config = dict(
    d_model=256,
    n_head=8,
    activation='squared_relu',
    bias='none',
    grad_clip=1.0,
    decay_shape='sqrt',
)
Each number is 128 + 24 x the weight over its row's rms, rounded and kept within 0 to 255. Layers, rows and columns count from 0. The size above them is the row's rms in percent of the matrix's.

# layer 11 MLP up, 1024x256, rms 0.119, rows 166-265, columns 224-255
size [101  87 104  92 102  87  85  81  83 104  98  98 122  80  94  89  90 119  99 106  95 107 103  97 112  96  97  95 107 132  79  97  82 108  87  91  97 108 102 103 100 108 103 101 104  83  99  86 106  89  93  91  98 111  95  93  92 113  95  94 112 103 118  97 108 114 106  87 109  91  90  87  92  94 104  98 106 108 115 106 113  99 105  85  83 118 102  91  89  87 112 102 117 110 106 106 114 113 112  87]
[[136 113 176 150 114 135 146 152  68 163 109  94 144 112 144 149 127  94 110  86 125 124 154  83 143 123 120 145  93 119 168 127]
 [129  93 130 153 150 126 121  65 111 126 129 124 162 169 143 123 145 154 131  84 134 134 129 107 141 138 133 152  98 162 105  95]
 [ 96 135 135 103 132 129 134 115 113 109 141 131 101  95 160 115 112 125 110 115 119 122 123  98 119 105 129 132 137 155 120 120]
 [129  98 129 165 133 108 179 143 130 138 149  82 158 112 138 120  92 157 133 126 119 170 145 153 114 164 117 151 106  77 142 100]
 [130 126 114 118  90 113 146 127 108 120 150 121 133 149 113 154  93 136 126 128 101 178 145  74 164 163 111 151 146 122 137 123]
 [141 126 140  84 138 131 117 151 133  97 102 115 126 125 125 134  97 108 123 135 141 104 165 124 128 137 169  72 143 170 111 168]
 [ 95  86 142  78 129 124 148 136 154 122  97 128 118 138 110  94  75 125  81 113 152 145 127 128 100 145 166 118 110 174 135  95]
 [151  97  76 122 149 108 110 133 110 152 105 123  92 100 130 115 126 185 131 146 155 126 126 105 124 126 122 124 153 112 155 124]
 [140 104 165 102 135 134 122 119 115 132 133 106 126 151 115 120  86 137 143 129 130 141 118 114 141 146 107 128 116  87 137 123]
 [146 122 116  66  94 135 122 111 123 147 167 170  72 111 159 118 120 137  90 135 100 122  97 111 166 165 134 152 151 131 141  95]
 [126 110 125 117 119 121 153 141 129 150  79 115  93 146 135 147  97 101 126 122 113 110 149 113 106 141 159  54  92 175 126 126]
 [124 118 160 134  97 126 133 122 140 128 128 131  70 129 138 120 113 180 112 123 171 106 136 131 100 156 152 151 170 130 131 111]
 [114 114 152 153 141 123 141 137 110 166 116 119 141 113 107 130  95 118 119 129 162 147 151 168 160 136 145 137 133 127 188 104]
 [119  88 113 137 166  93 117 127  87 145 128 118 149 131 169 118 124 139 110 126 141 136 123 131 145 166 144 126 103 170 112 142]
 [111 113 116 127 137 148 114  92 105 132 103  76 159 127 116 112 107 193 114 136 123 136 155 153 116 106 163 155 141 154 107 107]
 [180 111 109  99 152 141  89 146 140 154 108 125 163 141 134 135 138 160 166 100 115 129 105 134 145 150 145 135 144 101 176 117]
 [ 96 127 124 119 151 107 110  86  90 124  79 118 141 104 130  70 116 165 121 166  95 136 122 125 103 163 134 140 103 134 165 120]
 [110 144 134 143 138 139 136 142  72 144 112  93 150 143 108 118  90 126 130 109 122 137 144  99  99 145 174  91 132 131 140 151]
 [106 107 117  53 148 129 138 137 131 140 150 114 138 130 178 160 148 135 126 114 153 123 113 179 102 172 140  87 138 136 117  90]
 [102 106 165 140  93 156 148 132 130 144 116 116 101 131 139 106 130  93 140 124 117 159 155 109 109 162 137 170 165 102 178 119]
 [142 122 148 130 114 154 132  92  73 181  96  95 109  98 114 141  97 149 142 141  99 169 135 107 104 146 144 129 131 116 187 123]
 [161 138 143 114 127 152 138 125  66 168 116 140 116 101 124 136 118 149 139 108  88 113 123 136 162 127 143 114 100 141 117 108]
 [137 130 113  91  90 170 117 120 113  74 120 153 162 130 126 120 130 142 140 112 120 172 161 122 147 151 132 105 127 119  87 100]
 [148 110 122 109 136 198 121 131 122 146 120 145 155 100 142 162 147 161 150 127 122 126 147 130 102 132 119  99 120  89 130 132]
 [131 132 128  82 151 122 118 159 110 142  81 137 116 119 125 140 119 104 140  84 100 151 126  74 116 136 148 162 139 127 134  90]
 [ 97 130 136 125 143 132 105  93 129 148 118 107 151 115 119 126 141 126 134 118 118 128 107 120  81 109 172  88 144 136 107 141]
 [ 92 121 171 129  53 132 172 111  79 121  97 128 131 141 139 120  92 120 118 167  88 122 165 129 138 147 150 144  98 162 136 140]
 [137 120 147 113 137 108 155  88 128 141 135 132 103 153 152 120 100 127 116 108  86 157 122 119 132 117 171 147 137 156 152 124]
 [125 124 119 120 153 126 145 148 120 151 135 113 128 106 166 127 104 123 172 103 120 166 115 125 125 118 120 106 114 130 160 132]
 [130 102 159 158 106 161 150 151 107 114 150  60  82 133 127 164 130 124 117 136 138 123 144 152  93 144 127 104 153 127 122 127]
 [135  95 115 136 104 157 131 123 138 115 162 115 127 149 154 146 108 159  85  97 100  93 119 125 139 155 154  81 114 127 128 113]
 [ 76 106 123  76 125 155 143 125 171 177 113 139 132 167 156 106 146 123 141 115 140 146 105 114 121  92 125  87  96 104 118 132]
 [103  96 127 173 161 161 124 132 124 124 130 116 119 130 144 133 103 151  89 120 146 107 149 140 114 165 124 117 120 133 154 126]
 [110  84 123  85 105 109 130 106  89 149  83  84 145  91 108 133 111 129 104 156 113 111 114 139 117 112 120 104 106  91 160 128]
 [161 139 131 120 134 123 154 105 106 156 141 152 145 135 152  97 119 129 126 100 124 171 114  91 119 137 143 127 126 139 163 126]
 [180 116 117 160 138 140 142  86  97 142 160 132 139  72 140 141 136 114 123 124 122 123 111 104 153 174 111 111 141 102 169 107]
 [160 114 142  73 129 119 120  82 115 110 127 142 140 148  90 143 134 169 138 127 127 130 131 139 112 141 111 117  80 122 105 130]
 [171 118 141 122 126 138 152  53 113 127 105 120 118  92 119 129 141 102 111 146  98 147 163 114 130 152 153 137 121 105 138 111]
 [133 124 156 109  85  95 119 111  87  96 124  70 172 143 125  85 102 121 106 113 114 147 134 102 127 140 131  97 130 130 169 117]
 [142 128 164  93 126  94 133 107 171 143 128 160 132 156 164 121  91 171 157 150  93 152 113 109  66 118 124 126 155 119 123 161]
 [131 100 147 142 126 124 180  77 129 110 127  78 164 133 127 134 119 140 115  95 127 141 115 135 104 113 107 124 114 132 136 150]
 [ 89 138 115 104 123 110 121 130 128 133 113 132 124 113 142 119 138 106 135 116 118 119 112 133 139 135 142 100  89 114 113  94]
 [123 133 116 121 164 121 133 149 121 102 130 149  91 118 159 138  90 151  86 113 135 174 109 122 131 143 135 142 139 154 121 150]
 [137  89 137 124 136 159 118 141  91 128 142 128 162 113 192 153  83 150 145 136 139 144 111  85 124 124 126 105 107 113  96 118]
 [146 122 138 112  80 162  98  83 138 131 130 135 121 135 125  98 157 137  98 169 107 145 141 132 145 225 104 126 138 135 175 116]
 [ 94 119 115 114 106 105 123 114 127 138 123 111 104 125 117 164 150 179 150 150 114 140 131 121 110 107 102 149 136 100 165 138]
 [128 132 119 130 117 110 154 110 121 152  63 132 153 120 169 141 127 132 126 105  92 168 115 105 134 160 141 129  93 168 132  86]
 [160 112 130 113 129 120 120 115 124 156 135 124 139 120 123 152 142 126 166 107 175 120 174 129 127 127 113 122 164  97 132 173]
 [102 106  84 109 121 163 122 113 105  75 120 118 133 156 166 128  90 104 140 136 124 145 136 138 135 137 155 124  98  91  89 131]
 [131  96 128 174 139 116 158 143  77 144  91 105 129 104 128 126 112 140 117 158 129 167 136 107 153 106 154 111 138 129 192 133]
 [151 111 136 183 138 142 125 119 162  93 130 102 119 161 131 121 113 139 160 104 149 179 125 135 122 134 126 144 128 138 164 130]
 [131  84 136 156 123 191 122  95 101  92 118 139 122 119 149  99 135 145 146 142 109 153 141 131  82  98  86 142 121 119 138 121]
 [105  91 111 121 122 163 140 142 109 146  87 139 107  92 149 135 141 143  81 123 118  66  94 128 146 162 132  93 142 123 103 119]
 [163 128 153 140 128 168 131 137 164 105 144 117 149 117 122 148 110 123 144 138 141 181 131  97 140 125 146 118 125 159 175 149]
 [ 92 116 119 129 117  98 136  97 142 132 111 106 108  99 166 139 127 118 103 131 103 148 162 118 160 159 164 122 159 162 114 129]
 [ 90 128 151 157  89 145 137 156 112 120 145 120 142 156 171 139 113 121 133 111 155 152 131 149  73 104 122 148  83 153 154 139]
 [152 106 157 129 122 136 145 151  77 119 116 131  94 108 132 131  98 116 119 123 109 134 120 112  86  86 109 166 149 160 166 119]
 [149 119 192 120  84 146 142 127 101  92 130  95 117 111 139 123 174  84 106 177  99 146 138 134  70 128 112  73 121 128 106 134]
 [114 125 141 169 112 140 122  99  82 113 114 100  76 103 164 127  80 177  85 104  94 175 115 102 106 141 111 146 140  69 132 114]
 [157 126 139 127 147 140 144  70 120 115 136 114 118 127 128 102 115 104 103 103 102 133 168 141 153 143 125  92 120 144 113  54]
 [123  94 112 100  62 118  98 152 107 115 114 137 115 132 143 121 133 104  97 131 178 131 112 139 110 107 142 120 135 123 163 130]
 [120 123 121 123 144 115 136 134  84 157 148 135 116 143 144 137 131 156 141 146 129 146 131 127 105 149 133 107 123 134  80 108]
 [177 125 104 124 143 160 164  98 135 115 118  94 151 146 197 100 141 166 157 104 138 113 132 141 124 145 139 124  73 129 137 103]
 [123 123  99 108 123 133 116  79  89 133 134  92 109 119 122 108  89 183 139 115 110 139 156 104 126 118 145 139 141 162  87 138]
 [ 97 122 171 105 142 108 126  89 160 180 130 103 140 126 175 121  82  96 128 123 115 133 104 110 158 137 110 125  81 130 184 125]
 [131 118 114 125 135 126 116 121 127 137 152 138 145 143 187 108 126 154 141 113 140 123 147 135 107 128 135 143 137  84 126 113]
 [ 66 118 139 100 139 122 120  69 126 126  84 123 146 110 119  98 123 190 109 149  73 119 134  77 115 131 139 132  99 148 186 163]
 [186 123 137 142 139 168 154 136 142 175 128 126 128 131 161 134 157 125 110 130 185 141 124 121 122 149 146 117 110 145 149  90]
 [131 133 125 113 136 105 134 137 121 114 141 114 170 126 154 138  87 134  85 122 143 128 142 140 114 141 157 118 149 143 132  72]
 [161 116 110 138 118 157 137 103 106 139  96 104 105 125 114 160 126  89 111 132 111 101 153 144 104 181 146 125  97 134 121  95]
 [138  97 145 154 108 133 102 140 134 134  86 109 137 107 129  92 108 138 154 127 170 164 123 115 121 124 122 128 137 153 123 188]
 [140 113 154 172 129 124 143 158 120 123 104 109 124 149 147 156 137  88  98 142 144 125 153 147 119 155  97  59 137 135  91 121]
 [160 101 153 159 142 140 129 112 120 142 120 130 107 153 148 143 152 117 114 106 109 132 140 124 145 163 108 147 125 184  99 120]
 [ 98 105 111 131 126 128 131 118 114 131  81 130  79 105 152 122 125 110 118 102 138 154 136  69 110 132 153 155 126 102 155 140]
 [171 120 118 148 120 145 118 116 114 156 125 122 137 104 129 116 128 131 141 120  97 126 104 126 145 142 112 102 109 125 132 104]
 [121 112 119 139 145 144  82 111 139 139 120 109 101 136 138 168  83  95 125 108 113 131 157 158 109 142 147 110 139 140 122 111]
 [119  83 168 105 143 112  84 154 118 129 130  77 103 164 192 148 132  84 107 124  99 128 113 149  96 102  86 141 148 158 150 110]
 [147 118 125 111 132 107 149 138 120 153 127 100 145  94 109 145 118 135 130 121 145 153 171 125  63 141 127 136  98 118 134  98]
 [115 112 119 151 129 124 148 156 183 142 101 100 121 135 149 112 105  89 163 108 127 162 138  72 102 135 122 101 143 124 184 129]
 [113 137 126 112 120 143 153 118 127 126 139 125 130 110 175 107 140 171 134 124  92 178 141 121 175 111 147 132 150 168 157 100]
 [108 126 148  92 131 148 185 153 118 100 143 155 154 119 136 120 128 130 119 114 121 140 122 145 105 142 151 130 137 144 135 155]
 [128 103 137  89 116 172 121 118 105 132 105 163 137 138 113 128 145 153  93 139  98  96 192 130 146 123 143 101  98 110 170 116]
 [186 113 109 140 128 159 144 114 138 152 130 111 125 109 133 156 142 100 107 105 154 137 165 131  96 146 145  96 129  89 114 106]
 [158 105  86 145  88 178 122 158 121 148 121 141 119 134 115 114  99 139 101 128 132 143 134 108 108 153 141  82 134 169 160 140]
 [110 124 130 137 154 135 136  91 136 171 126 135 109  97 136 124 161  87 158 106 167 153  99 122 125 130 175  59 148  79 150 162]
 [165 111 127 121 115 189 149  82 103 186 129  90  81 168 136 155 136 160 130 156 151 140 153  95 123 143 131  95 125 100 167 118]
 [122 105  99 126 115 151 130 109 126 161 150 118 168 109  81  94  96 148 167 110 134 136 181  99 108 150 122 163 125 107 143 137]
 [129 131 144  99 140 154 151 156 109 119 120  86 131  99 136 114 100 136 124 134 166 168 106 127 134 136 127 105 121 169 168 117]
 [166 103 105 119 100  76 123  85 105 130 123  90  96 106 135 136 123 186 103 150 123 130 131 111 160 174 162 118 122 102 148  99]
 [145 102 133 127 102  44 174 103 129 116 119 115 140 123 153 115 130 123 117  83 123 123 148 145 119 144 144 109  57  63 128  86]
 [119 109 139 137 132 170 128 160 105 125  78 155 129 132 194 163 129 127 154 161  90 128 103 125  99 118 111 170 112 154 106  67]
 [128 126 152 162  87 195 161 133 113 132 145  97 128 130 115 111  95 133 139 108 155 124 132 110 117 135 180 130 139 161 112 138]
 [129 107 116  93 120 152 133 126 152 134 143 129 113 175 183 150 139 110  97 121 140 148 135 104 117 138 138 120 148 101  98  89]
 [134 100 135 113 124  81 103 125 125 134 127  43 140 165 111  93 143 113 136 169 118 128 147 107 102 108 135 156 145 163 128  70]
 [112 100 155 121  90 129 125 132 109 147  97 106 175 142 108 126 100 132 116 123  96 127 143 110 117 127 103 112 126 139 152 157]
 [128 122 129  72 103 157 127  97  91 187  92 103 102 116 109 124 123 148 132 128  88 126  98 154 106 114 137 135 132 118 132 144]
 [ 82 120 164 105 115 111 151 133 145 139 117 123 150 154 132 106 134 110 113 125  76 128 107 124 116 143 124 105 123 165 135 129]
 [110 105 141 158 130 125 121 101 101 139 122 140 122 125 100  87 124 163  93 100 109 119 129 119  82 155 109 100  97 157 182 118]
 [109 128 126 107 117 125  97 143 115 104 122 151 123 135 145 100  90 127 147 124 101 112 139 131 117 116 159 119 135 177 118 150]
 [135 111  98 129 136 118 108 124  96 147 119 116 142 129 150 144 106 150 139  85 144 120 166 135 128 113 180 134 122 129 112 134]]
# layer 11 MLP down (transposed), 1024x256, rms 0.109, rows 166-265, columns 224-255
size [101  88 107  97 107  89  89  81  97 108  98  96 114  77  88  89  90 120 100 110 100 108 103  97 106 101  99  98 110 129  84  99  82 110  87  93  97 107 104 101 104 107 103 103 108  85  98  86 107  89  93  94 106 114  95  97  91 107  94  97 112 100 114  97 106 114 111  85 106  94  93  87  94  92 101  99 112 110 109 106 113 102 101  85  90 118 105  98  91  91 110 101 114 114 104 105 110 111 105  90]
[[135  99 116  88 118  97 103  84 153 158  82 174 128 131 148  96 138 128  94 118 154 123 140 131 139 123  81  96 128 134 149 120]
 [129  77 150 123 132 152 117 139 119 114 138 142 126 138 115 151 115  83 101 159 175 131 166  98 116 141 138 121 104 122 126 102]
 [133  80 160 115 163  77 149 143 181 146 132 148 132 121 139 126 167 130  97 156 119 121 105 123 163 175 132 114 125 111 167  93]
 [127 130 152  84 119 118 139 129 125  88 159 111 145  88 134 138 158 108  84 145 155 113 155  89 135 141 128 117  98 140 166 110]
 [145 112 150 114 125 140 103 156  84  48 118  94 150  86 135 129 150 125 164 142 110 121 121  95 136  78 128  72 130 128  98 143]
 [105 168 124 138 172 140  74 145 148 159 114 182 123 160  98 145 103 165 100 107 132 142 171 128 160 106 130 136 107 109  89 124]
 [123 131 125 121 142 151  99 113 113 114 128 130 116 133 137 149 129 149 106 147 144  84 170 130 124 199 126 120 121 155 115 160]
 [118 231 128 148 112 125 117  94 132 135 102 129 122 155 119 153 106 125 153 113 124 166 112 107 137 111 138 140 128 118 143 128]
 [146 103 143  99 136 169 109 131 141 153 137 100 146 130 142  97 149 111 151  99 137  99 129 115 124 129  80  91 168 148 109 109]
 [140 187 128 167 108 132 128 119 163 159 130 133 120 117 114 120 150 104 139 115 117 116 131 132 118  79 147 168 122 125 136 128]
 [128 114 110 129 113  84  92  87 116 115 101 115 117 124 111 118 130 150 114 125 102  97 211 122 140 128  96 150 122  85 118  91]
 [125 160 147 128 126 108  95 139 113  95 150 139  78 110 104 171 107 121 137 107 109 142 149 148 118 145 150 145 131  81  99 161]
 [155 122 112  90 170 154 141 152 122  87 161  90 172 107 164 158 127 110 144 111 127 130  81 128 122 110 125 169 119 115 131  82]
 [152 121 136 144 101 110 131 190 140 145 143 132 139 118 137 105 116 161  97 121 152 127  88 130 139 141 137 113 169 125  99 169]
 [105 131 130  91 111  99 104 132 116 135 115 149 129 124 146 119 114 120 118 133 113 136 132  97 113 168 100 130 140 166 123 133]
 [130 130 153 147 142 150  89  93 140 112 105 137 131 121 115  99 134 147 117 146 139 146 122 122 119 130  75 137 100 113 125 136]
 [115 171 106 130 138 121 114 171 116 132 160 112 147 122 135  94 180 132 146 144 138 146 160 124 142 129 110 118 141 152 106 140]
 [141 133 165 138 127 171  88 136 108  93 133 147 164 111 120 127 120  94 136 151 142 131 147 126 151 145  72 120 149  92 133 124]
 [129  84 131 127 142 124  82  99 113 102 153 167 138 134  94 154 171 135 158 132 139 109 126 139 128 164 110 157 152 160 129 150]
 [112 145  82 144 133 160 146  98 117 103 119 125 114 144 148 114 110  86  60 116 151 142  85 158 121 144  99 119 125 114 176  79]
 [150 123  95 116 112  98 148 136 124 132 120 116 170 131 122 143 149  99 138 134 100 156 147 120 137 132 135  99 137 126 183 133]
 [139 159 154 107  99 123 113 138 148 165 152 102 128 123 130 130 124 132 140 108 101  96 108 105 123 139 165 110 162 138 142 132]
 [144 144 129 112 131 149 122 107  89 158 111 181 169  83 144 107 169  95 145 113 102 107 107 154 138  97 172 131 123 118 132 107]
 [177 108 117 136 111 146  90 121 137 113 157 122 143 101 149  98  97 139  99 141 115 165 146 156 117 146  96 107  99  75 113 145]
 [116 182 126  89 149 179 141 125 161  75  98 122  98 141 148 118 121 113 135 157 151 123 132 127 179 139 106 156  97 125 118 139]
 [165 104 114 126 126 125 131 131 134 136 126 122 151 139 142 115 132 162 128 113 138  73 163 137 128 167 121 116 122  97 122 122]
 [136 178 108 164 118 107 129 115 150 142 160 110  86 148 126 143 101 137 143  88 100 106  98 116  92 165 125 124 152 138 146 131]
 [136 180 136 134 131 148 155  97 112 113  96 121  85 130 132 133  73 110 116 123  99 118  80 152 162 134 160 141 122 119 142 134]
 [176 180 151 111  82 139 112 135 121 172 108 132 145 135 158 132 142 132 144 126 130 135 127 135 130 121 112  89 113 116 114 137]
 [ 87 127 108 183 141 137 124 114 140 120 180  72  60 150 107 134 118 148 119 108 129 122 150 120 163 128 133  92 155 130 117 160]
 [ 77  42 138 142 130 118 123 133 110 125 113 104 123  89 115 128 125 138 107 133 121 123 117  93 137 117 140 122  98 121 138 130]
 [101  60 193 130 133 120 160 135 110 119 113 126 128 123  93 121 116 125 141 164 129 137 170 172  99 145 107 105 140  88 119 165]
 [168 130 142 133 113 123 123 123 128 126 114 144 142  92  65 126 157 129 108 121 120 148 132 102 132 112 120 100 107 116 102 152]
 [124 106  99  85 116 143 117 114 114 112  88 120 145  85 136  94 108 113 156  88 112  68 124  89 185 123 142 100 130 138 136 133]
 [133 222 145 155 141 148 121 136 147 123 114 111 165  97 153 144 117 126 132 109 125 136 113 105 141 172 106  97 130 151  84 111]
 [116 152 131  70 129 154 119 110  55  94  95 115 152 141 165  94 100 164 120 144 131 117 120 107  70 103 141 172 105  94 145  88]
 [145  81 128 155 132 159 115 147 194 130 134 149 183 120 155 169 139 116 108 132 150 109 127 115 112 106 142  93 153 134 163 123]
 [119 171 102 100 105  73 150 131 107 153 125 158 118 158 140 109 135 125 122 164 139 123 139 106 113 170 168 128 178 122 133 189]
 [121 102 166 113 167 139 156 121 105 110 128 108 142 102 106 116 115 148  90 116 117 111 162 135 124 146 173 146 144 129 164 115]
 [137 103 158 129 165 149 100 148 128 118 159 156 145 133 169 151 127 102 125 118 131 106 127 112  92 132 121 113  99 106 137 135]
 [141  99 137 103 157 113 147 125 128 112 124  99 151 150 137 142 153 105 141  89 122 147 143  98 143 180  98  86 124 187 122 135]
 [160  86 119 122 168 153 160 152 162 134 132 161 114 134  87 125 108 116  71 116 105  93 145 129 128 171 114 115 144 173 124 131]
 [131 162 142  97 150 117 104 115 100  99 156 163 145 128 124 101 160 163 128 177  92 116 100 165  82  98 135 130  74 129 149  99]
 [156 157 105 152 124 136 112 111 145 121 165 121 135 170 153 144 143 116 141 140 163 131 103 103 111 141 103 120 126 151 116 126]
 [126  99 124  86 116 123 142 124 125 157 112 107 142  93 107 103 150 119 112 156 153 165  86  88 113 136 135 124 143  90 154 114]
 [101 121 112 173 132 153 147 157 160 121  96 119 110 164 129 134 126  98 111 124 155 117 136 108 125 159 154  86 132 139 122 110]
 [147 192  96 135 147  92 110 119 118 114 140 188 179  67 110 133 108 100 121 134 152  81 125 147 131 179 120 147 142 119  90 116]
 [131 123 102 125 158 150 107 113 112 147 151 124 139 107 146 114  56 138 126 119 117 154 114 134  93 141 134 171 139 140 174 103]
 [110 105 134 133 101 157 137 162 132 142 132 138 131 148 111 139 153 111 141 121 121  99 118 187  99 132 105 143 132 137  83 122]
 [121 157 146  83 105 115 130 110 108 126  91 137  88 135 131 132 116  95 179 131 117 138 129 102 157  88 153 103 157 156 134 187]
 [ 89 128 101 113 157 119 122 185 166  77 108 133 154 112 139 148 113 131 161 147  69 136 122 153 108 121 127 117 117 115  79  87]
 [116 146  70 140 134 156 139 111 121 100  98 123 118 152 150 175 155 126 102 111 142 113 130 130 102  89 139 143 126 113  71 135]
 [119 109 128 114 118 120  91 131 122 147  63 138  95 155  87 101 106 158 153  96 138 144 132  94 143 118 131  85 161 152 127 134]
 [129 145 100  49 162 105 127 127 142 100 148 139 120  82 107 172 126 132 132  98 136 131 145 153 140 142 127 118 119 117 136 139]
 [158 118 154 135 158 136 150 169 152 117 152 137 105 132 141 147  85 170 150 144 122 126 108 142 105 108 100 158 149 145 172 122]
 [101 179 161  93  80 165 118 133 121 140 171 134 134 133  87 132 166 167 155 129 106 105 154 142 116 101 109 117 107 101 114 167]
 [124 130 139 122 134 158  77 151 110 109 117 164 123 101 106  87 124  74 129 116 149 137 133 131 165 100 129 142 134 132 135 127]
 [148 160 121  79 139  77 154 130 163 124 143 113 130 132  89  99 157  92 136 125 101 144 117 156 133 138 138 112 158 127  93 137]
 [124 119  92 122 163 101 120 145 168 179 163 133 152 136 164 137 178 210 127 130 105 105 144  92 138 140 106 112 148 156 138  76]
 [143 123 133 176 169 135  97 135 120 127 142  95 147  96 159 125 114 139 111 144 104  87 167 179 106 116 177 115 115  85 135 132]
 [155  88 114 110 130 118 137 104 116 113 104 115  96  96 136  83 114 170 143 134 180 143 144 153 135 192 155 152 177  92 116 141]
 [119  77 150 153 127 133 115 149 117 140 120 138 121  76 154 139  88 126 130 161 147 138  94 123 128 111 109 135 144 120  60 141]
 [130 152 126 158 101 163  88 134 147 114 165 134 145 129 160 131  98 151 116 150  78 105 117  88 145 139 131 124 174 104 131 124]
 [131  69 128  81 167 151 116 117  69 109 112 130 185 129 110 144 135 140 124 180 133 137 138 130 115 142 107 137 126 125 132 111]
 [137 132 103 137 114 168 122 140 138 116 159 127  98 117 113 152 167 185 119 122 106 138 148 112 109 151 153 140 125 101  91 118]
 [141 131 118 143 125 112 126 117 132 118 137 135 143 155 153 104 152 128 150 107  71 137 115 156 102 147 134 130 162 128 114 100]
 [137 112 167 123 152 104 107 126 103 151 100 135 185  93 162 118 113 121 109 139 101 156 115 153 103 116 152 121 115 111 151 139]
 [152 184 106 151 126 123 145  93 122 122 123 111 140 127  99  91 176  98 153 132 117 128 154 150 131 139  95 136 138 134 134 160]
 [183 116 171 104 107 129 146 168 144  96 130 144 146 174 155 129 144 145 123 111 184 129 126 105 131 109 170 111 156 142 136 144]
 [110 189 130 144 160 108 150 129 112 141 129 145 108 111 125 136 127  82  87 150  84 101 173 155 141 149 103 129 123 127 119 139]
 [138  95 140 102 143 136 115 121 137 130 114 102 131 107  91 189 108 110  71 125  79 143  93 168 131 144 122 114 191 141 151 114]
 [127 136  90 126 158 148 124 133 144 122 113 141 138 149 135 169 158 165 110 132 131 124 170 162 151 135 129  88 169 141 140 118]
 [132  90 124 143 102 167 139 108 131 133  85 148 149 125 138 130  92 144 142 132 141 108  95  98 119 125 143 164 146 115  65  90]
 [117  97 138 116 112  96 154 140 157 111 151 111 126 136 112 132 167  99 171 131 142 134 139 127 144 113  98 162 144 122 115 121]
 [133 160 130 124 129 123 101 144 112 140 137 161 112 160 112 151 144 112 127 164 143 117 136 152 114 148 132 110  92 132 116 156]
 [150 138 144 148 136 118 118 147 117 141 118 138 129 105 150 153 152 126 131 132 118  93 170 133  97 124 147 115 130  99 104 130]
 [140 114 145 136 109 121 147 124 140 102 111 114  77 107  87 134 123 140 131 122  87 154 120 145 142 177  90 136 156 142 119 115]
 [157  88  87 125 115 160 153 159  98 158 146 117 139  85 163 123 150 142 106  97 158 109 129 120 114  92 138  89 122 104 130 138]
 [128 155  95 147 130 114 132 140 134 147 102 107 124 148  99 109 160 136 124 148 123 137 146 134 157 115  54 144 107 141 125 129]
 [130 152 151  97 108  72 112 135 112 134 141 137  88 112 138 178 122  89 154 116  83 127 117 140  96 115  67 167  94 123 187 140]
 [146 162 162 130 133  88 108 117 132 162 115 181 180  99 149 130 151 154  93 128 136 131 105 152  94 114 121 126 131 135 134  64]
 [155 158 127 139 132 116 124  57 110  99 151  89 144  84 120 103  80 161 132 147  91 113 120 135 124 102 164 172 114 119 106 135]
 [ 93 139 120  79 161 135 171 140 142 130 130  86 173 102  83 150 156 125 106 142 123 149 146 134  79  97 122 106 138 152 139 124]
 [148  78 106 130 121 142  93  90 130 129 148  95 148 147  77 107 100  97 150 107 135 116 103 113 115 148  79 107 149 129 140 199]
 [155  67 175 130  99 102 126 139 123 107 142 119 129 155 122 118 145 129 136 139 121 111 135 145 128 104 100 150 139 170 145 126]
 [140 160 100  87 124 200 107 106 151 139 132 147 142 129 148 151 141 139 122 119 115 133 115 119 159 115 122 124 123 106 141 153]
 [ 99 107 131 168 126  80 131 141 162 120 153 144 130 119 191 146 131 181 168 139 136 114  92  87 136  91 143 122  99 125 124 150]
 [149 201 143 145 111 145 173 100 101 120 145 125 136 124 133  84 143 141 158 170 127 125 106 152 160 138 108 129 120 164 143 112]
 [117 113 119 115 122 144 116 127 127 151 112 165 132 115 123 132 109 129 158 146 156  88  95  73 121 139  83 109 118  79 135 130]
 [127 100  89  85 161 121  91 153 162 134  91 127 118 132 133 138 148 123 165 110  62 120 122 128 124  82 149 116 115 124 110 150]
 [129 169 157  97 137 152 109 101 145  98 142 130 103 142  89 148 135 119 109 141 150 139 159  91 129 123 122 153 116  99 164  98]
 [134 180 134 135 112 104 138 109 162 134 178 140 128 149 109  99 170 140 116 118 157 146 135 140 128 115  81 141 127 131 143 129]
 [117 121 125 134 134 173 124 119 137 123 137 175 109 113 141  94 132 115 121 118 151 130 136 156 165 139 111  96 117 131 117 106]
 [185  99 137 109 153 141 124 152 161 140 103  78 138 111  93 117 133 182 128 118 131 132 160  91  99 127 120  71 134 115 124 125]
 [115 114 130  96 106 146  99 108 103 136 114 108 130  99 120 118  95 144 160 141 134 166 168  98 123 137 117 124 115 109 111 137]
 [109  93 108  98 115 143 159 131  78 150  73 108 140 151 134 134 140 165 130 132 106 127 109 128 130 111 134 141 137 131 145 192]
 [158 165 162  90  81 119 101 182 133 162 120 151 161 112 129  76  92 179  82 113 136 137 118 203 130 127 131 169 118  90 132 113]
 [142 158 137 144 131 100 150 100 130 136 165 137 160 112 157 113 180 134 108 118 129 130 153 165 131  56 114 141 118  95 155  76]
 [172 157  88  98 121 103 118 125 152 155 132 131 143 101  70 142 123 130 117 114 119 121 153 181 121 150 107  89 146 127 185 131]
 [ 74  99 125 129 132  86  81 139 147  98 129 111 111 102 145 124 100 136 151 145 118 144 117 111 130 171 133 125 147 119 111 127]]